Weights of a small transformer language model: tied embeddings, 3401 steps.
Each number is 500 + 40 x the weight over the matrix's rms, rounded and kept within 0 to 999. Layers, rows and columns count from 0. Numbers have three digits each.

# layer 2 MLP down (transposed), 512x192, rms 0.28, rows 137-230, columns 48-95
481413530565492461512464504555471502513526402515498486487460509478531558562528466563484515474420562481457507495581563469500494463564522435475552
544527468495491518466517494483469464496520493455489539512516548527470468480486566512534509487460479482495472459498464505462479493483496442464507
565533518504527524517483474515441531552534487477486530544464448484507495495486499511517516495466468521496516539522539541501492539495512481525523
481476477570548532471565457527474510481513546484410523524544427471484498542462441434450549518431417538520582493503530430558540443518520516522491
502531494465479607527558501486567479448479495445525354500470518465564523509471503482484474445485564525428484506493498497531558450532499532494520
581524520482487525507494535528506476467460511535426519535523525478548499566505510486474478453470528494527521443476458442467487520495446573554493
479430606456514532515452538461524519533493503497519550507544517510451511435539454533483522518515478557452478468479523522496521503481558487483520
543476560565460477475473501512452557425442489566508555469538419515480544538502474525501534426524441536441493515501592525476455450518448468533535
493574515485545470555490517447545498534513494493505565478482482471549551507455511463511550506442566457475522486566502528468486534437532518498521
527475485532539503483427506510518475468484461482465556447498512437467474434466499449516550565509503539525453451501506602496571507542467531500431
512495494450520521482530468483533520487550571478433428490465425472463463547498465552514512568551390510500550470462503517491521547524496514448474
507543486475500543540512542495448448473498529566582471520498443522590526516500480474556546502488557515461486418557524518538460532398511536525530
479561551500528504453506521504517465469456562578543538415497475546467527463469512520524556500548535459529412470471500455456543527552548503479477
545557524549560429475485535460530537478527526592421558490512512502479550479546489522543493491414510526455551447540534492545558530527516448490466
511427541450443498512486566471439504469465523544476494505520472544488616523492554539441485483410497465424443573555600481558450428434488533499452
469449516461433494405459541454480449549469501518473563466438516394487432486492454484475484524481502479519476513491512478468539504508496500522530
455438529446432440415506481486579528529454442520384594456558481507563518452581497539489477524576502518528466529435504548489533475527491440527594
518532486465581518549501479549446484476522435495501527512533483506515519454484535507576474465461491513512511475524513487502526471476483517523439
484530519486506531482512564380566468533433539520511552519574512479487538474538488412453413476410536503513459555596491465506470540530419444490509
464480512527455515524530506515574386490603493475447502485501528489505533409495492533540511505432500493584515422507474585490410504495519499508469
457456515485479452514517552483537486490476513518513486505527507504460480474539467506490541510528533526451463515502488479492459465540554483494488
423511460469536576492487444481490502478502434463477508455470540477431482519534510474464470463524484467506499529503450478502497497498541538525536
505491503539479550519486509506472501537428522516471563606446512523458439485535480457510470587554443460466478529516537456477471477501536556530447
539602507544477507475480548520519497572520521453480538453516522498535532484524434526490499493536473597502570508424510424508503519470551536536455
434468470524504486544605511555536437440636507464449392449490599498534484502553532401503497479436404485442562513532469562512513523489466497562441
472455485519560493506508521539448552520560513567479537481482460437446439547522499488482501495515551513495506476429529492442540498528598571538445
556505479449539482447437528512494547532495600483515539472487541478559439490521482470539481461562425493515536484446427476527492535462486493556556
472447451489518518489510510496565402547553473465495513461496510493487494496580515487504507406536486561525508512509500484541510536478554565477461
541430557449523449526519473540566609507547493549562455489518563449506529530525462476497551504494535493524518494474516515561443438521467486452502
438557411501480499465509495438511448584454564564496454536455490537503498498503537546472521562496488492603476486526480554466488496457493523465514
449489504453460591483548472548490549482510450485512425535499482531530477539475534605540418510503512423500471519551521492522505541481479520431494
568522561534546519517513494517545497503541471461519456545537520494451483506526503530507504471445482497482475492494489546526496510550499537496506
537557441554570491512483507521502486534507522451531492451475540541495588481486502459503482488509462496541482461430470463559454544476526464579474
498524531464462567381544463466551549480506550459586545424535474554490530523488553500518544445570560525518622436565425391490544569546528446558572
564500483514514545490571506517496482573483498472534548485496461527511496554454459496456549432571536602480477502524493449499438480468522429517497
574509575514506482574530514524473481514493488484464484512519530560444464535472516490506481501498509539448494461523507460478514514495552516497538
477515495473552563474488428471538483608525483506531510558495509490569543555447510522539543497464547520437520410511551510540505471448480483459502
508465534562538428528469463527485412458465473510428433497530428466573445479509582549546580514503505497541536552528467524534480373546410556560410
485560479422507515560535579497454462475481488588531455504510528417602457485536503424433480478447525525433516427499443436485450407551468459513541
550518535470477522528521478475540447457530534581475554466483498505435529460519505494527536524507512516542411464546433526491514517515468471471520
439547480467528584415455558516541544424537595476484508438454514512506426554426540532551580526543575441465535481437498500434541480495415429574473
450513529446535460521379422429524484505497387491417560578515597435462485420544467539460479543483482497454520577543555612544562546531471433476495
534496522476461445505419519432489527547500520564538509456512466473490530461457557547522498502489581489478506527526493463401490501503505592520504
555499516505524469491482496450526542485460474527497521486492525517532571522521498516543462471556512560463483570503488526545491494453460418530511
606474444526502538489550433475502454501550491448489463534514559461543537561529533522532366544475460471535429443549467452485541530501446514510533
528512471531481453556495477515485494497566565475495524506504544509527472500470536518497496482472484457526486484572494479510460492489532482482495
515484501523460464444534543479433502490485506547500463552516438378410507537588487508455490488504489549494476463511520494437474502491467463512467
470453474540421570499442465559562517605489493537510528597471506495532499505483560495535581529477498509585560500469538521545486476536473502510453
426547497489484573571555455480514517538463527614558400535427499438548477478544457482522413490495538568491522534548489417513512443515573451441459
502555503488509549479478488508472509535559477451537528580442528549541547428460532548474552542472465419542572539490501561486516509524446528484593
453521436438496541428463510516463520547528522516508577530552449518515561580565526455452568505516484478507479560536486458478516522478484523519521
500564482425482538488490460516484512522446522567509519542513423504425471489472483482491540512482501473490519471483572487515510548444443487525527
444548500511530496508509462483553467410540514507494638598498464439529516476456549538490432541465579513486499557539469533499546596442526527467485
515435504493540506497458455499474514534509606514506522576524507501421526535482512539520478499541559486531502492415545399541433522478494439513500
431460508584437482575519495539464497504491441475474490502469490481536488535454508494499459495530474483496481526492415574489473458509493472523536
487579457514566470512462513572481499545548506629407480542486551507484459490507532492494493488488508456509433549561461573513493527487458513542486
586470460514501515481490464514459482592470491540440525493540483504467436494541411514462441462537474524563439528481509489474540460450449523416515
473500468515515487529546507490431479516466480493475471524420445457504460486469536433563453524563570486420497521554491525474492500535529534472391
434479500497515571529471487478589488463536496590430490532514508419497493494578493476557542582457537585498497511458540501549542457484509490500479
459519559522501466492511554558468493509495403526448561495505524455493485541534545508461448543496444519517515501481504486470439433444459503519537
527541525494512453580552498527476487512480507478518558464493543503498493464543562435486487435506487512517470532509512522411400490501486479522444
475470531512515539497545470449461477452506586469591526580567491500500472581492527532531548498546535545443509488480498489516477495506566483511515
481506554460494539520450528518605551406487490480473440464588491548515576429447491537531431484451619486458519520566514531477438513537518536487511
423499514527477513492458502481512476457506455466520482476483488422519469508491514448497554572425465543479514505498500468528495475521571479512481
499506471530459471530395502469549526464501498545462494487464550527489433482554468562574455513482538493513524498489501494471483440506523501527527
466502541464522447565514524495514530502498519488511508583513534485503508502491532510497538535506545498476446537494494537466551432500523451484467
473569512531477539538547462505520497442600494569542451433436520592486475522503566470551573535507485498496494427505531543584500497568519487496538
514481519564527548569539476507474492501479485523510479548520569490524512579500503515569488443489495536430533509430561498482431499553523478480499
464471590548554482454457500500525450492458495489544521447562541480495476483550492485484467444480510545506516573433568523469494531526543464483488
482574443507529505405458509495454536498472500569440441431409468501450484537470493470497456506475540507505558518497450488487442547505488544530501
529491521536489514453529473442474513529505495498546504489514477458511492529503481462488437521507479460505512554467514522511514485501464541480555
553470468511496486541474517548479542504554460565515564491410503508443554461445560530487554475468545498494475563506468540536505502510505473409471
483397451407533490440500541470506469440576471541434467458474455600506475499455474543487611473524498512462487511418491469464493490479485541506629
471443483470517477497471506499544561443458520476500451512497527468508408534543475488541444485492463568539499456482499551459519497539523479493477
460549490466474577472541581519560475485510572542454534536574465549460465493485536490474496543630517575514485484468444526508531467537513500539533
569442516470534539490471475486467466457454468510433522564441497558505476533540510447495469507431475568452468508554563554547541448510515504588544
463524467480510500563482498502451372482459454413512519453521497524518473416516476476446377551547528561433468430536520469495496482490485464504449
530409527525489521432416495503518503524502531453469461492450543585546471498485518512545491523554528547515421475481468521589503580468457507485489
507451524460448445526523416511506487472488476471533474515511429443477504499505559482465434507472551542501481547497456489558477545485478534455536
489513513460572517424454548455458430532466527496542630485475548462459499549516517501443513535428536505488586543538505555525483549479512481483533
511495561441520558478473502469517519510483486492440519507512526498446440516499590539508544552550570449507504455500475542515465510510561504535529
493453492522494484472434530449573506468466469507473523487518547551502489532571540520503558506482499550494538556445455508489507476536541435480482
450456516477500490540502489515424449435466508504552519476526549436552535556448462508436475553580502497466431541484534457477462527511480499449489
563558505461575508437459505514484470461509465527463490527515501450495536468530502488466405556505489481381482554534520539444465524600554501543531
517502479491541438493532501516475432538574468490440489501481462531455525543474517464560440527464493500528541541467500564472484553469491430508528
503494538518448460465541459508454511497455459489521561457453461531484558539544492476457526519468517495439630515512515505534495546524470495553488
503464565464467524456537479497479470478435476513525532557516430375516460552497460461449487535493500491571484542499486503491504509429556528465572
563532440499525483505488537481517546501450576475571561524561481624537529504521540556538552487466529568538458458495507544543452470503476465528570
450548489531547531528510435463426455530541565504492435488501542477535495518570531452489469474421476585506556492507494478486431414469556463505494
455449494531493515557481459514452497511445510445497512503545512581523493545555496538443447544531512512480465535489466484536511493460520501537394
595547483499512535543563494509518511489534521518449530458432554570473518537531476505474488413512505455523487453525475546473521508470565457504434
566482500465566487432511427482525431507559489495465544576502485428523425447460622496485498484501524586525491500473456488538489502608490549489540
501525486605450454535510427447466502538490505429533508512544506541489599485503507520454573527498571505521545510490535530505539423501481507508505
424456524472482402502467516516515430516474509494493469460504482466485493516559514429512501516442435483499516611522500527487494472438596491551489
# layer 2 MLP gate, 512x192, rms 0.287, rows 138-231, columns 48-95
602424483508514514549469476535576527498519510524585502532505540494492470505495514489518526498478537550520448486512487545525499538545499502488466
504531490523417463457527496406517481562517472555413502501484517534563497465497506522462492522527500477457494465503463490504477471467535527484458
528526487511538461446483457436486563558490578494535518462485498494470466501455488465546492469439515488492434459479426530532522509459460503447431
426557501504496472465484516479527547513543481461446555561529424541498457480408457436482501540512490548538560520521539573507655503457531438457474
492489545588454536505516499513508416521498503492479555497477494505464489528477561499546441514474404471527482525477488529500536511471549535474536
496423613536445533460516563433594537493481426477478549518488489468483529463515463441488478494501503483455544468492468516537489506493510493559469
482464557568517514485555522454563484399588540441509448578510503536543509524543453477501568440492511531518459532468519505498418483462469438581498
513446458465412527514523428432471445430466492501492516411528519518485453479502483491455476518548439544470514545518489505567496486498526499464505
509528557536458471537452451473582432471516509488522499461481525515466563527557500543468471519480526504538486489505509525533565499512441540525492
469563558563424526480485557588509425490497495467531479581509435460488561538454557431485483528516575516542528473517441485484508494511462476464460
382433447558557431437479501454532484445540497539467483480434489559525508409480507460524517414476400568511452480484487521404518503515514488498477
495547515425445521427484544470478435452454481472504527501440527545525518523512441462562484423477561516475471454469460544468577456547528480432463
460549428498449533501494360453539447570502509424498452530525445498541402465533585535465496435474494466498490440447476549494542475528507529522518
480520570552456476484491455577500494473480459446512580549493504540536494483493532403521561431493525535399510440519549516520474436385480531443476
476509509480449547442495497520500450504602503556529512567494453507488516429481413495492477515497535511566470528487497454460513459578515504551430
444498520489586491394503502592485499519528487497517520486497426527529432425397546467526497511532522508475471474587502481544566454474559572533417
437471510493448493531489524433531557469511455500526484539507489432474455480462509530398485501567580484496449511520515490450491552526536482514514
467452428523595549567433503430489438528522583531497470493516558489451525467493542508452459536449523481506528476589461560480424501540495456434437
482489476499488605517489526523570471489515572436454560461572486503486495532524511464591427469541460516492495488493501440496479514493450465413447
476438490459463534514523481487507500500551534495479549471469508549516477546531532528469477506530460482471459525500465503477491467560498489467536
521476426514467580434510452470481472443460514503470542511463540478529518521515441461511476538532546482491433547509485484497533476549453504497523
464526500469527496485456459484454497529542472405525460493520487484558465444485554481515521508604479500531486489525544492534541439512464534487550
536575486506542527518514535463475570509442471519493507514550488513504490497472583504597451554498537431526465498514419549494496446562474482563553
512489477583493425482439462486516440510555526473427593476431535438394514467550448594547508526517496544479638526493560498437489509445485497458456
440494477499519459452495540510483398535548440469558539590424503576514508570561522520522431483457496486435481584453544505501549515487513444531491
486451522572448458450554460505482523501551543541513509456476538460506451547505574487507448521477519511510476508522520513494487462548549503527576
492518484542543499579524459542467529458415463592468548500470461520455443508549530547500490554509494567488489533505571491537575423486525525630470
515523530479428473611459495466552562472530522588491493517467427503486484470559565543483450516492514462512463519543466492515444544563483521473483
574522475509465495491509455558493528480510525535468514571462527510390559554492554591456483466435482473488508468462530530520492480496524585451491
523473452472566623533538514542515493474468489473530473475494457511567502513523436562464465529510461516534451532503518473520479463397488533500451
453519425536438483508566487533499525482485549488442480481494496521531544456418557481486536508517453529485513516476479450484513486493451574465470
492487451485505557508556430480522507392560527577517533510484490530474529470536562582438505550467500586507501568513552542482503516488475530494495
492462459495496481540489530545510461465576471483495513540493500502426506431510507470529401512532432452461548463462488476539535452538515458476526
404550474521487467522522463504542494423473524414509497510431451502521499466504484556537481490523512507531459466475503451463483484491434470552480
497463582529413491532530530481440520472514442551515520494514528480424544538539505507536530556541513490529477537474493479454459545512508543450535
585539449510454482480505418463532506485455530483537507488538576508495584455529525500516502502486454495521439545428444540543547449471501487531551
475481539489541525516529465517471502496484496445502516484461568499556529482479503513487466570494441591466508562461562507550508527481442478577409
427531437412465477515490494468497518515511455523476566510455513519534455528474493463500434552520444557499472515496546511533523462517524529547530
492528501456529488457542516566411466487510494433502552530530453489489547441463476456495409518496532536511526460534475490481543543524470492461532
419542415500436398523522476546442522482567449511395485439427513520420497550437512622521577510531488476402563485478472502479572460551532494468451
427473511481498496565539448465447485466534512488563468468488462533508455524488631564447483529472496496458540464541537577508466468534480452458506
568504410492506459489517550587459514457499514463537520485512500528523503425585504480494398507484519441524465504497513449520509574484495430479522
457542520459519460540482504554505517541531566483515542531526543530476561427466510437532503533476515501495508450450478502476555450529514549472448
452483448455536518554465493439422497533580490561443522485561542479557541443557507463533504570469513537487439507527543454504482480480481561542464
474516528521502466484503481483503497485543494508499480497453510504507463482527507489463564487455484499539482450512532543471490488540452505504518
470507523485554506486465495447475547513417547440477539431560513438592541529502483506534501596552577514452484447539562509453470438409486482499394
478476509531438516520507502493494448470522494465513464537474561519496548521572443516492494563570547523576584499529526461540505420485526513487480
468467478570451540426494493493510446530521505509403417491461498513477509554476524486515456487461509494506475490578542466493467516475523522498563
527465460468496430444497524506526494509517478533473510537480523453492509479525498481537516532516552495530513450528518532538461525484482504498441
578518433436506518541489431543508453550468542482536460448506605516415480456516505580573559499401467522492565442493588562444462560498413509466416
497536537511494464451466519450477471519484570495508514487616417508511457515477468517441460486476484530494512507490545499522472527484564464472537
487532452461535493546515404502537531535454422532535499619504470511538582536538572494383481575481513512520498484521600538523517466503556501520473
434537529479477472506506457454421457488485558515476529516451510498480485497471531526477506583458493504588519478496505479542544517421554489445547
480540452472414513542439485511603524399474527534500501506489590513580505453438578457427475577499506486554540429510370481499512551548502504468495
487465520452555468482497480460484506482502513505442522472493483510521495494469528502543428486537500559514458457568535481472499498443535493481473
490494607514515493562488481506483551526503463511535512524458581514526502507555568455593504579475550423510519510426521454513462509481445532495469
446497511530511463510428499518505522456541520438508484477510543521487549518502497530502468440462448492476502485507548472551450551456494515546452
521529523518551585453525484510470480475479544545578564482422570483421527466565476519514504508481504593504555460564518594486511563472441489592511
402500497486524521506505571568525597405435465477552534512426470559491512470509545521468461475527557514538532499483522515463486554491505459480482
467474483544480540463464552498461487474541486582479509542374475467521508488496435555460459494540545483468501444464504506485625574453451396444531
468517452478482511548485466470505486485516511539532518498405490448507473477470490554508503486440525546446568473496501471453462500567512507579455
432496537504528530421477407565547474406488462594555554561519467518529561498524532475567519423538578362418516388490513513555518489458508487527556
447517491518500561536445500453530424467521447443508561457519457566525526564502522486510519504426469567463488533534522475498445553450519494496472
490428488519526485498403527557465502466495535476505525485419526551554457523534503499501513470417525515463492484530496529519531528458492501499428
463434481500520523507566519488567516482504493506532482426522502487499484491484453576486475487473517452483502498522494482521473482485476485470526
547524430528425521487469492577533520437564541387524405514450467460502455541457513559496500506523491428461525495475537547529522509503536396473505
483519416497506457457493511467480517459532512509522518457450512524509548520513539483452512472515529578520489500471515564436502508483508491552434
540496583487426495480497471423482481586520493515555519488520442441513499506430538519556510598519495495504471566476406536476527488512405551446459
485510420528467477480505561493486477496573504587517495553447587516452475487497530630516467506526520428489504530472452515459492481563548552503553
465467499546540537529441568460534523474514477452486505533497513463471496495471535482509519505548495528562511445468531467508533466495508456492465
534474487478473571474590481539550463480509467486447488438600485494514472510536557492516478472499555497464544474430465436505471484529462456568521
535482411453521485501496541489507586450507457481518507571509424540441553431407471482515534451511446533491584462459492611470552438517484532567428
490474505489520390585522486501475554543508447459504558481445507585522471485513502565486474490452505525441542480486540434444459410526482489495472
509490459465514545537520411454530492496574468491546539456500513516467575475438462516447574530461535491535525498544539515481508440520519570572564
523500546535513438502553473472474477584470521496428489469490507559524423554557499556475508455466560436477528499543443558531488458486493475536496
478482470517509546440465492489534508500552485554482500463511470479476498442472531464463475514463522512491463542509504526552486461475533494573470
496517460499499442380527548512560443463581499573533451488491578533509461506506460520550506495512500614583515465481470509563481547461537470495508
513467465478496549452513567508449460445487537526475486414434499547511506483471528497546570468484477518518450497522481516498515515502493511494484
426471580456541416454536463542443554430449521555459457515564382434560477446473487510451475426528427444512493498551536529507501537482561479482430
545470530552602527551522473471457558438569512480525429586508501486585516507441545525478480549465479440495492500538563534550404478489541482526479
524517511480590560585439471506521558569548500493481518544502549490560520592442542501467575559474482406491492485509512466584495495511454507503509
498419451454520475541524458465463515522511466520472560414516623507471507460451514549453489455526466585421481496528580431534535554441472541484478
519508530527475488470443477480528568509541491500519477499476484425510573469472552498526466493427538518441589461485506491526440513443545462532476
433503489510521446501451541504483480479512487490497425497507501517487457462463498464424474435535563517549489426527455535509517554501467511527513
475492497554482500465485437579526494455508454492540438447530485473550452488428507478499505397442540469532508500536552462561536491511547418506487
506474520448551558494541475439531608432407524515486530557500418431475560529433618475451443442522507519533460573531484457511464519421479500518563
495488409456452534540499506468548488458474533492504512557516541496486455480448513537418463450536525488486549475565480536567462470489539465490497
473505496426518434527434566487494507475469484464446570457489522557496523474467446503568440509553502511568531469509447574509440477493449498456476
498452476486541498506531565505486459515483444519464530513466492502538500429528480570471480523398513439539508504513460532499483525588562518495546
463447426485503489504538456568481446465422460513495530571481526489477459507484503556471456509550494545544499460480483496488516500449445450512491
491482509528541511483490498490525491529343485409515529494473480520491525500544501480463462518494535528552571447524581576522513531512542483503483
546522552487473498546548488446474466530566553494423481546545488514508554479514500540456519448513471452479555426554505451557527513561482522459478
488564472540513469528480429473530481500562567462517462522506429477457547551494486572450471467491620551459466479556498478571482471510454510514570
467465494518420458448539484506513413590514505533525512485517560577494395547541552504488421476537552467499486433446442514479478462462466461476528
# layer 2 MLP up, 512x192, rms 0.293, rows 138-231, columns 48-95
485459501512440498525544547508490485612466495525522451515570497511495438537489464493513522505483494521475507535472462536503549533458540537474478
485536492507476481423532534490542492495455495546497480534484555546514552530563491499483455453477504483479473492556466433520454523459499535478504
564520508527468417481498449472530536551550455430515634556509506569462494505460476456505483425528491456475485413473457494564525499465450520497479
504542464418557564476526432553403485525548404475500475508473499438484572481585568540479537533521433542405507495478531518528565472465464463488517
487488432522512525485563515553515493486458500440434468540481481477508544479549447445473495510473444548555540520574482536440462421476446430541595
546538479453504511511472496503467537492544508442463471460493474502481524462487462462405571559457480482571538510479511496503461506543515503539520
480465571515497479482517518463584511542547519500491511554498519489536482485558484482563518534444548585421428501470485491471492516609530514528437
518533558545619452489519622491479515511554552483556540535454470462489455557417471534521545471488567460491508548398504538458560435465557485529507
519520480464531489497459470541431495532425492479466495451495427528515571485526483437465527466536506508479497523518524454480415549493488530503482
457463592444475543572494503441530558524479451563412465483539496471381558480527471529491485489514505498475480454452536518500518549486555567533505
517595422474588494489495518450446488521516520510597528574465491496479458495513520483493510486451504536522528509576471517506562590476574460550499
493529510425516520492473535537561521545525497498484513518475477535571542473509439458534464468540541489491528426554483557494514492498465432445435
549446528499536574469534535467453439450550552499484559463487503540479466540505488542575466443553495532437472559479477464549424540485487501465450
529518519571464480403574585419502582429530535539445559552499531393540544466537441471535569482480509586472532480520465575464461485483501575548509
476518520509486522440534480506515445461564520551512476514425491477537537485472511532448513504462492532441478484531565524539442504496480495485441
538512520502406536506475535447481562523564559432561493568510463534454513496536526561526484510518519526477538567446440560459583488523482532488501
515490466540491482517465521496521494481483506497446482479479512501488476492533562552443472493532522513504580544530508461474534560491470531561486
498445462509549519537458480486474539565494521511522491475507523452447538477511524486483490552461513535481505480568453549515468535530533531465489
446527490457559428491482444460483423488512466544496501472486485453448501456570459598468573498421455533497500445489544542483508546484507542551445
623515453457466473453551509558476545504464466532498493519522517531523469483459496475511507485574494522487474495495510429508534512481492479496535
484452462562491516459487455512450488486517574555529493546499600509473490545460538440466492489491512460470469489507487528476561547532505552530558
518554531528480481514440462454502514531563424498497476562504478532498535475555532442476516488549495504546540470515556482567512495535443432455457
488545480468509424433541510468480538530502510509405512468533500464557519495454512465503519485443468460457526439516419473485568459553597552541475
486527499403497590558543599525511533502603532505464431556474511574529596461544518463502507517513475399424490534494404419513619513508494469503430
477554509485421506531549434514495464578540459468511489401531539462544534434465479485484436487509524492547556570519503537492472573507517508538526
535530560506570475449507492498494529473501502538495466543563543517555521470538550521491486469497490502486423533469465526502493480515492460471430
527397507497514437424479560455417491549526474505539463607535586509453533541464537510496464407504563473528516471511380457448439547481455506382575
525552451438508454530495505450524466453572510532440420551500584468512491441522497451467476551424433501500507450508538556471520492544469536527506
465528451488480517539549549516531502548560501501523503418576474547464407561459455523566479497467469490425526491516564521539553563528497448490429
515517472513448488463504474495519471534449471522559488527447501553447503447516559483513510474551539436504559496544520508461439524507500438510506
474541488510517488514515511541488520427431546560471497547544492511594469468494505377533510482472469461577475485529526498463488453490533505476454
582533583475463421551481460501437467547573515534472563492510531525512492494566477570526487521456524442503541519459524455459551474535520450468475
460470500443463455523575532493482467510473435509503521549464478461511524465471546451545542501484501455468443441557462544531508558532488531472573
435485536512435476510402518520457511519524492507542468505508497600573440490515491483469497452453451547403496502481491497500470460423523522557500
519531477435510427526539495476477453492486546539407452460583461492536510471550463492475540487523409446534515508509496495419493444524470442551472
465542507444559471475524629568483498497524452505519534540475477460459459505582560503536529497507521541518496538518516480447483517562510518473442
449540541507418494396481523454488473527476489545487521569488510532523479527507568499507484468559536462574486468519555513524514539555545461472540
527548484468549459570529547556503499490428479518455545526514456437522480548488517423453507493563479574538452562427501587449502434502476491550500
443491491523472461486499531537459416442546456551507590486465515500500511460551469533559508538505564554433544504484512524478441548499513511537527
568433508508509562471494464474586545576493468495540480483507471471527468533471511445504477502509492498476569499459492451403482555467453523530483
485494557440463467553596556504518561463518472474570556496527483509440500446529485468524547480527523504492466486515463473535546442443479498501518
502508498506546536530517496536505496490460505469537478590474493542490465495625466450480503478517551502451518496474547531520496486528501480496430
465489486564509497515531536378499463512401570506457484484520485390493460454473538473509462419515501474495509489530467507570563518456514431552511
558478575494539484453494469443422519507505528487483432461503429500499522503513443549463482547496437559533506552506515461484525437509524531436470
491528497466458455513467450458520534497483562499459523477556516562451500508449483435504455461587499440492540542507519516533488504479513555578479
538507509534487452466460503489513472567532488452523464549501528560412492441525515421428479445499464489578505533511494511470527537576506524477548
478532506391475511502497578539479445512446553429513441552522503597515497511499474515465522483467515454575490511474479459541529509438502502511525
531489463544562565470449533489446488462520563548535471480476492499471478423494511484528451457496526508462453535541472475427469522469586480546548
525424442556550382463506468518487409425444458570514516494496522504507512483549541452489526427509505596479458526598491484531516463494476587535441
481532526545574569525556549476510445462542515443528521537522462476489426545507557525500518488567451472492434534453471605521491600474451522513503
513464412517504437466455513500482553502489554516477586509530466548519571477516489518510480491481500522513465490459506509517466518508541519482482
514511495578471476560521519496485471437422508530496549534489536450536456536490583527459524527529573532498487480530394494531503465538502480464450
477496561440527487488481471445446475455592560501454504566485562521517539531485435466452493608465526516546557488474525466520484479502530483407481
441508566592547587418505518533522517508440484551524495522438486583510540527485492518532467548521481424505492534551438500487569478524452537584461
470469475549446523493538470539475562463526495489432514510487489476543511509500493532465546531490513478452510516525447454545511527528552505454532
544470396456469472459539462484551487465448584524503575467512472510449444527463484508482433497472485598541488469464438540489546491549462480473514
424535543512528526595509544543512510483472470488497585504503542550581458456474500572543489493443574502436551538519480488477470530539470517467455
482446431494532452519459548443527454392478490520514540485433481430459565443500522532584508436547506544495471428531540524476491461505464482489543
552505486524534535485458516540427554537523436571539479434436433456501457506458459441419521395553510569534556497553479512490440460447536512437507
473486452446538539468485567573473484529465530527530540524508562541550437502507572546511519550460514505613397573441494567535492472527578495488518
514501484522520480455521482522482585534546544531542527524357487543444510531515496421548526509535442532489540458459490482498497467630463484506522
475478542508442454544458474460522541481509578505429486467505486580506528546488551440505567510514576491428493496547512519482451509508565561476489
464517539476559419509506532488518494466512531452471520492521495529503521396463471409513547520559473444466538443494497472504525530541424482523486
480493481478453458550465464508493475503443456463509497527475485464481578559526489551471520490521482467472537537525540513473556563548448542545475
491557482515501527491482411468486501539487466443494505569509501557526512471502529434499531517504498537522521518552517417429558470520469469589525
457552473485519470517465454455478573489483494489457555495495491488514430437485476444472466503404560519533568521523504556464539493453508550576473
514531458453441452510557516443456528504480540500510563532491427531475505582466450501525440522450511525523523524503497523452535516535495482492540
506520502484516482502447579413450579472511489456558539441446527438492481486430476520563487488481435418473497571464466487592572491488512505543497
587398485532527554483535572457506520501487534449538542426488539497501514483536474396582495445492513517472527513553538559515574503500457511496488
450496517555449455517487563479536456492428482547498498560521499504485474553506528478498538470548457553541535530541481455449484519446494513450486
492483455486528484473498503549485541518413493547542433539466551493495483402492480473546456536527546452576494494524473528505505554448478544442466
464404483488464530499539530441489488466516467520468498539474518609437434445538483490512504502567511466470579538491488570464493496500477550543427
495520543465498479565490509508505553449486447459445462391454562497453516486504527472450526491517501442465507511501519462407452431553480513467500
466502485508523529529439526480531525553420484521564498431563481508481562536468578510511531517516532452568493463485467520517532470499622526526517
534506570563458455505551512479466497540507497511452434560520549605492487528500468508544496519408474489509453554475470523547494461460535466518450
567533457464542486465508494540510496512497457539518488454585517458492513445497549478546488498465564473516528520478534482455478491447535467413458
494491474497561518504440407427537502517434512445472503525494543466452497493500529510511517433506502479506421564508519492537551590511469468431456
472438491519588464484478528459523446540475495460480520538484551514491577483419514504454526532529503514517517498538469535471558484454537523529468
463511575513551444523530429466491525569420499506498527513531508473525567503505525554536487398540427442496455505504578504494486477548541492470464
452459539543527510484589449518475511546497525489534443479559554474490459451434509451490485536477527429512462485559492522530534496546539500534467
488555412475596491516535491508518514542534464565501518473402466543555507544503424503511508525474539413487525533521528458540489484496490522571515
529538450528513442537506511535468501499541563476514525489455462491467527492466524475514509516535507441572506458400598468490472513490496499498506
481528575529467516480470534475498529521537440468545508504530488444537594428466479513538481543502500517456553478504542470499450507499520489523484
493526483533539502493480545525479511513506583482478445507553467510453511514469484490502434426519530475539517491511456495474516557503497492515570
485465500442538476478537466399561495487487456461518475468463551501469524500538467503436583451492426524548508486557538509591561470483503434561529
526447504522434487527511488490465557449547451547486548572525395404487465516498445505490444517466605562532481514451441510567505487462478440427537
480556556483514429393517493514548568600587513564540479523503505504504512485500487449535501571552484534484462435505566520473492434487523562529488
552498408513434422463542404543457468532513483465515471471503485581501429540459470500481474529521485485460492437445439571534377537494479545426520
520490538520521504594478506450463529479535493526475478477490554435484492516448509543495498520421491535492520539494382515445475491582466600503491
463518555473473481523506481513536538447469502508404428528513479523487510451505531458519462488480475494457540527481433521437449577432568459539491
494543492438494560520516497491545496509485447614485478475465420441536501522418538414582521503501447500448443541571500431451469459404521540478558
481460496512514547488425436463548578468464444533474486475445574444486526497530457492489548457464527491505463474490548502517554545515467397541513
513469481555476517534494442475530458494523461415480519436461406455510563514531488523492556434429474514545523529507512445481473491459445505502502
448510484499503510540467478476484445437528475460513478485476461455522610443475434485560599472484524540471511501553509512490494548561478568528474